config.toml
head_dim = 32
d_mlp = 192
activation = "swiglu"
norm = "rmsnorm"
norm_place = "pre"
positions = "rope"
tie_embeddings = false
lr = 0.00192
beta2 = 0.95
lr_head = 0.004
grad_clip = 1.0
warmup_steps = 453
decay_fraction = 0.891
Each number is 200 + 30 x the weight over its row's rms, rounded and kept within 0 to 999. Layers, rows and columns count from 0. The size before them is the row's rms in percent of the matrix's.

# layer 2 MLP gate, 192x96, rms 0.081, rows 38-49, columns 0-95
105,203,217,246,215,221,205,211,228,184,198,160,178,231,202,216,164,222,179,164,197,202,179,235,220,216,183,237,178,211,219,198,213,199,225,170,211,197,189,240,212,217,241,146,249,228,235,212,245,195,202,232,246,265,205,171,146,254,189,203,159,189,197,238,222,203,222,258,242,174,178,196,235,194,156,209,225,244,177,220,216,219,158,187,202,183,247,252,196,257,138,254,238,197,157,244,169
102,208,196,194,151,158,186,253,196,237,197,182,205,167,165,188,146,161,179,239,153,223,235,210,252,174,198,210,225,173,169,197,206,214,199,220,182,192,192,201,169,193,172,193,216,185,173,142,194,172,261,165,193,217,201,203,222,197,231,164,161,195,233,187,254,224,240,213,226,190,270,186,229,192,277,242,116,173,189,230,253,175,153,168,225,190,164,182,196,222,189,179,185,172,208,208,202
093,219,177,178,218,230,244,267,168,166,195,255,236,216,221,171,216,194,200,216,198,191,197,219,185,231,225,213,234,223,228,193,217,268,166,189,187,243,189,198,182,206,187,172,215,213,195,183,226,259,250,147,176,204,228,183,194,212,219,192,166,187,260,223,202,185,212,198,161,203,187,223,174,159,154,159,202,140,220,203,160,230,210,148,234,154,205,265,193,155,214,259,222,138,215,187,214
093,233,180,224,192,193,219,278,198,211,197,210,192,187,184,214,175,224,248,190,210,177,166,135,199,185,219,137,174,239,212,253,219,239,145,245,216,242,203,183,153,230,155,182,226,197,219,178,199,217,230,192,231,221,192,234,181,211,215,268,192,207,204,259,162,164,247,199,192,219,175,245,222,220,169,219,175,197,204,196,216,203,201,185,168,212,210,145,183,201,165,141,243,145,244,210,229
096,171,222,192,192,168,225,212,196,205,189,229,201,159,208,231,199,242,218,202,167,257,152,213,180,171,166,235,214,160,167,239,195,195,227,196,217,247,181,236,206,272,210,215,191,252,246,201,212,233,184,248,187,152,188,198,226,182,217,201,161,212,189,214,161,190,204,126,195,184,159,166,214,223,230,228,258,239,165,203,237,274,185,153,215,168,133,205,225,188,236,194,190,188,188,196,167
095,185,260,212,205,225,212,165,203,239,190,186,145,174,224,189,187,186,154,214,180,198,177,155,128,170,163,174,175,203,177,201,229,229,179,220,231,192,218,140,232,226,272,228,188,221,272,227,176,248,227,199,210,143,164,210,163,212,191,199,240,176,180,184,191,189,202,181,205,219,217,182,234,196,208,194,205,248,196,127,164,190,214,169,225,211,232,240,243,161,223,194,179,246,211,240,190
099,133,226,182,196,189,234,159,214,171,173,237,177,221,204,177,198,172,156,170,191,200,150,186,168,167,194,158,162,233,170,195,198,198,172,215,197,162,225,228,132,243,245,168,183,194,255,208,210,150,208,204,218,195,180,250,191,191,231,195,223,175,171,176,160,198,260,225,191,188,213,208,224,229,171,153,239,204,168,196,225,236,196,161,196,215,179,236,252,139,179,211,240,173,142,174,170
090,177,243,216,146,206,211,218,207,223,201,240,222,176,202,208,238,230,178,223,222,222,222,234,181,210,228,158,218,198,225,256,188,184,191,163,196,215,147,167,124,168,239,174,182,140,209,178,232,197,275,272,210,234,204,226,166,194,232,192,212,234,159,193,158,207,196,146,220,205,209,243,201,219,163,207,215,223,211,170,200,243,192,145,193,186,204,188,192,128,191,241,196,167,200,165,196
096,264,239,196,161,191,151,218,216,185,190,220,224,204,173,194,197,214,163,208,165,217,259,206,224,198,223,156,233,197,205,166,201,219,181,216,193,160,141,159,190,183,175,135,159,216,208,215,189,207,186,251,197,177,179,175,207,174,180,176,175,231,189,211,190,219,195,167,170,196,202,190,248,180,268,222,214,167,197,186,154,188,156,266,222,156,202,180,184,254,232,184,145,215,285,220,193
104,243,208,188,219,196,182,207,183,160,186,197,189,232,213,182,186,183,190,227,212,142,208,197,156,136,230,197,183,226,157,193,203,264,188,154,219,173,194,180,190,187,185,204,201,103,252,179,226,154,205,248,207,214,192,262,216,192,235,241,180,194,226,209,232,182,202,217,228,180,230,185,180,244,118,232,156,241,224,210,225,195,212,156,150,223,209,216,236,198,173,216,228,216,245,216,178
097,219,235,148,198,210,211,159,155,186,160,173,168,241,167,181,240,255,207,166,217,186,230,188,132,138,217,174,252,198,233,216,262,179,161,187,236,196,173,198,174,209,214,188,184,188,171,194,246,185,137,196,196,213,215,236,208,245,208,198,225,199,215,223,154,219,239,231,125,181,212,206,177,202,192,223,167,219,183,216,187,221,197,178,174,166,161,175,224,171,241,190,208,206,249,164,151
104,214,191,212,279,218,218,122,200,185,208,180,137,187,175,218,177,223,153,212,198,176,209,235,172,164,188,190,165,211,214,175,218,228,267,172,237,155,158,227,197,272,216,179,237,156,198,246,225,196,188,242,147,154,190,176,196,257,229,220,206,209,186,197,213,213,136,203,201,222,200,196,176,211,177,181,187,221,203,236,184,197,212,218,202,220,178,222,276,159,210,206,198,226,172,184,169
# layer 2 MLP up, 192x96, rms 0.0791, rows 38-48, columns 0-95
100,218,190,200,227,143,188,181,149,188,186,198,168,213,229,214,220,221,157,181,181,205,207,215,210,196,201,177,162,186,174,149,156,167,176,231,205,172,227,176,174,241,150,246,156,196,167,213,179,238,214,205,132,186,217,236,182,141,201,205,227,225,161,166,233,211,219,173,262,191,200,215,163,247,214,165,211,227,222,181,206,187,201,222,221,264,142,188,151,163,214,177,158,156,217,149,172
102,159,193,161,155,246,221,142,201,215,213,158,167,199,241,207,196,221,181,138,197,206,189,174,178,214,198,221,172,216,201,192,147,181,211,229,139,189,180,171,207,241,194,197,179,238,196,238,229,227,259,255,158,172,209,159,186,213,163,209,219,177,197,215,251,216,147,201,163,206,225,204,175,215,160,207,227,250,198,229,150,223,193,190,179,209,167,215,202,156,146,256,132,196,191,223,189
095,222,186,224,220,220,237,232,174,187,182,253,219,221,188,186,213,204,156,209,240,237,161,225,164,176,250,184,216,233,214,205,179,246,131,212,215,223,175,199,200,192,199,209,220,171,212,193,212,248,240,197,201,207,221,149,210,212,230,189,208,201,252,241,173,182,192,206,179,225,184,218,183,187,150,176,211,139,225,146,133,240,203,155,178,182,193,254,231,129,220,250,182,131,183,207,208
101,179,241,127,186,227,189,148,187,203,214,200,241,232,185,223,267,176,175,199,222,211,233,244,205,159,184,251,159,187,199,191,193,165,216,157,167,147,176,235,217,200,219,212,176,199,182,203,196,185,209,173,176,123,189,192,224,182,201,152,189,160,204,188,256,222,205,163,216,162,231,166,216,177,196,224,224,229,210,217,147,214,192,189,216,225,213,251,223,202,197,262,189,245,164,158,142
091,173,207,175,181,163,216,194,212,225,165,233,182,178,219,195,210,251,192,148,146,219,177,209,171,211,171,217,234,151,178,198,211,195,235,216,195,275,220,232,266,207,228,224,196,243,234,229,204,214,177,244,180,173,230,192,184,184,233,160,190,233,189,223,169,212,188,164,160,234,166,158,142,239,236,228,265,225,125,225,208,219,168,174,189,134,174,194,223,191,207,187,180,201,201,188,195
098,174,206,268,236,211,142,194,230,228,235,206,144,164,217,183,182,187,166,239,179,236,248,204,241,208,154,194,130,195,151,190,182,205,247,198,155,248,245,195,249,144,228,189,168,208,242,184,231,223,181,151,175,183,193,202,201,169,199,144,177,184,218,203,192,202,198,216,192,249,213,188,208,191,210,216,187,256,177,202,195,192,194,242,190,157,224,152,191,214,239,219,238,199,209,154,228
095,254,191,177,186,186,151,206,165,240,244,145,222,208,200,235,200,230,231,256,213,220,253,211,176,193,194,182,254,150,245,200,217,230,220,171,228,223,159,144,233,167,193,221,210,210,178,186,211,282,233,156,199,209,192,164,238,234,167,196,209,212,216,191,287,213,160,153,219,165,189,209,166,181,209,188,194,197,206,165,186,188,215,179,220,188,182,200,171,207,194,173,201,258,245,223,190
100,212,219,177,254,221,184,156,158,190,265,154,196,222,211,223,185,163,155,170,156,195,192,179,181,164,167,238,207,237,144,167,222,261,195,222,245,163,231,259,234,182,158,211,214,253,187,211,161,216,177,190,188,164,149,164,226,176,140,256,181,168,218,192,247,179,191,209,214,202,207,178,204,222,215,209,189,235,193,191,229,198,201,225,192,248,169,188,169,242,187,233,194,238,192,194,179
101,206,223,162,229,195,167,208,223,184,163,140,187,188,154,177,142,219,266,229,165,220,207,154,193,210,234,246,199,172,191,213,191,177,188,194,192,224,228,284,180,231,193,204,192,210,253,194,193,184,176,152,183,230,188,158,189,219,203,160,192,197,234,196,143,158,202,167,158,213,218,206,237,181,205,275,168,167,181,196,190,227,201,190,215,162,200,156,268,198,170,163,228,239,180,209,229
103,224,209,145,183,171,186,235,245,229,197,185,237,225,176,211,175,191,227,170,211,186,206,200,209,146,156,228,240,176,192,206,209,217,198,201,253,177,205,160,165,200,171,192,231,203,220,202,210,96,211,164,167,264,205,224,161,245,174,185,186,199,228,204,176,221,181,195,173,171,185,224,176,168,179,202,193,166,221,262,181,231,253,215,260,180,221,151,176,191,143,195,159,205,214,253,197
097,160,225,165,173,192,184,209,178,151,191,232,233,251,164,186,252,237,157,188,183,217,176,147,237,177,226,223,233,162,237,203,228,156,253,192,243,227,246,213,197,226,225,201,173,239,205,158,219,235,197,189,173,236,192,254,214,151,208,192,201,204,192,177,197,206,157,156,155,204,183,184,197,218,201,227,240,232,218,194,249,234,211,180,232,184,159,162,176,233,194,204,254,199,192,130,168
# layer 2 MLP down (transposed), 192x96, rms 0.0747, rows 38-48, columns 0-95
101,213,184,181,166,196,254,223,155,207,201,190,231,200,242,187,181,191,167,206,195,183,182,205,180,227,173,214,199,171,181,249,251,187,286,252,201,163,150,219,191,198,219,186,206,259,238,253,191,182,178,151,243,183,248,131,201,228,191,173,152,210,222,227,160,239,231,188,201,217,214,178,227,207,231,261,168,157,166,171,211,222,211,192,194,173,208,227,183,150,201,198,231,188,163,189,238
103,133,190,227,165,237,163,151,193,187,181,179,232,185,216,160,184,247,213,167,172,164,196,153,206,189,211,220,208,232,213,267,175,190,209,251,162,161,147,168,202,208,176,221,178,180,147,195,233,232,231,244,204,186,233,203,270,193,152,213,132,240,204,227,170,194,168,194,139,194,205,201,193,230,198,232,199,213,194,251,175,211,200,196,158,218,184,186,173,244,189,213,209,159,190,206,158
084,191,158,218,225,207,227,213,222,233,193,214,207,235,192,208,184,192,152,200,197,221,154,206,265,184,209,204,239,188,207,110,175,211,221,180,193,246,210,174,177,183,184,186,188,201,119,229,241,200,230,183,215,183,209,170,215,271,192,138,228,167,197,160,189,227,174,242,191,215,160,169,200,140,218,170,197,146,179,174,152,150,213,258,217,215,168,204,192,191,214,160,182,169,214,213,227
104,201,208,241,170,239,172,195,226,209,241,200,166,220,231,166,228,216,230,201,234,147,188,125,203,181,210,173,165,222,211,280,162,213,214,205,214,197,211,196,166,193,147,225,241,207,278,215,164,168,203,199,239,150,208,195,221,195,193,282,173,203,200,243,189,173,227,196,237,188,218,218,244,237,168,202,199,242,244,233,219,206,212,167,210,198,272,188,175,191,187,196,239,210,201,177,190
096,233,179,228,186,199,205,184,221,218,225,162,192,245,193,157,208,219,146,164,224,193,226,238,244,189,217,160,206,250,176,142,206,193,243,182,220,186,201,154,186,169,224,245,237,149,165,203,186,236,212,152,225,193,194,164,158,190,176,203,212,210,166,178,171,237,230,270,196,238,231,245,166,195,209,254,224,161,171,185,196,149,221,273,234,216,209,209,213,170,205,169,154,184,201,199,221
098,224,173,210,221,253,197,232,207,183,227,242,201,213,198,242,218,234,228,202,216,202,172,224,276,243,189,194,234,154,177,192,165,166,227,180,154,240,213,269,194,148,194,192,216,149,152,161,205,203,168,227,193,241,240,172,210,196,213,180,178,179,193,194,196,223,191,244,227,280,185,160,276,180,206,190,210,190,187,244,186,205,178,244,188,212,186,181,129,184,187,225,226,182,212,183,199
092,194,191,198,180,191,145,183,202,224,206,216,194,194,179,204,191,200,159,195,182,246,187,196,181,181,252,167,157,203,209,199,233,213,159,137,216,137,214,210,194,191,258,181,195,205,210,146,221,244,264,186,188,221,159,137,244,193,207,159,269,202,221,149,242,187,178,200,215,186,211,157,251,233,263,166,251,203,156,169,188,183,228,211,225,224,200,203,210,203,234,156,211,236,176,195,179
113,256,272,213,253,254,216,193,161,176,274,221,210,186,214,180,212,171,192,201,231,204,188,189,202,206,178,188,179,245,160,210,252,199,248,201,277,197,192,202,210,233,139,172,197,171,199,201,159,222,207,210,201,205,191,206,191,173,221,207,184,153,201,194,217,176,213,228,202,224,195,202,225,262,173,208,244,220,216,170,244,229,144,150,223,191,160,184,182,200,171,277,227,219,164,187,187
107,253,151,231,214,186,157,203,170,190,207,150,186,198,247,183,162,238,226,201,237,206,196,227,203,253,232,202,217,216,147,212,158,181,165,156,223,174,203,203,235,220,259,195,173,120,211,169,213,202,218,200,204,196,193,148,219,202,194,186,166,214,234,245,170,145,196,222,223,186,172,180,250,254,205,216,237,210,239,170,185,198,254,194,181,176,228,230,208,248,184,187,188,260,212,158,224
102,194,198,175,250,153,206,200,225,209,205,190,213,208,184,238,173,167,187,200,191,230,168,215,192,199,190,230,232,212,221,269,235,177,163,212,197,184,207,171,131,194,174,140,212,218,207,212,215,205,246,165,148,223,256,137,133,262,179,197,206,188,236,256,180,230,204,214,179,165,183,215,263,211,214,141,219,167,200,187,141,233,223,245,191,214,187,194,180,192,217,162,189,172,230,216,187
102,200,192,182,200,187,186,212,174,185,165,172,188,244,181,213,216,197,161,234,196,235,257,174,194,156,160,238,243,152,211,154,212,216,196,216,175,191,155,155,188,210,207,267,187,177,195,210,200,229,190,181,152,206,184,199,151,207,242,124,191,128,178,205,282,209,184,187,170,214,156,201,216,242,210,141,189,240,182,210,172,195,243,165,221,188,174,170,214,241,234,209,204,225,173,166,198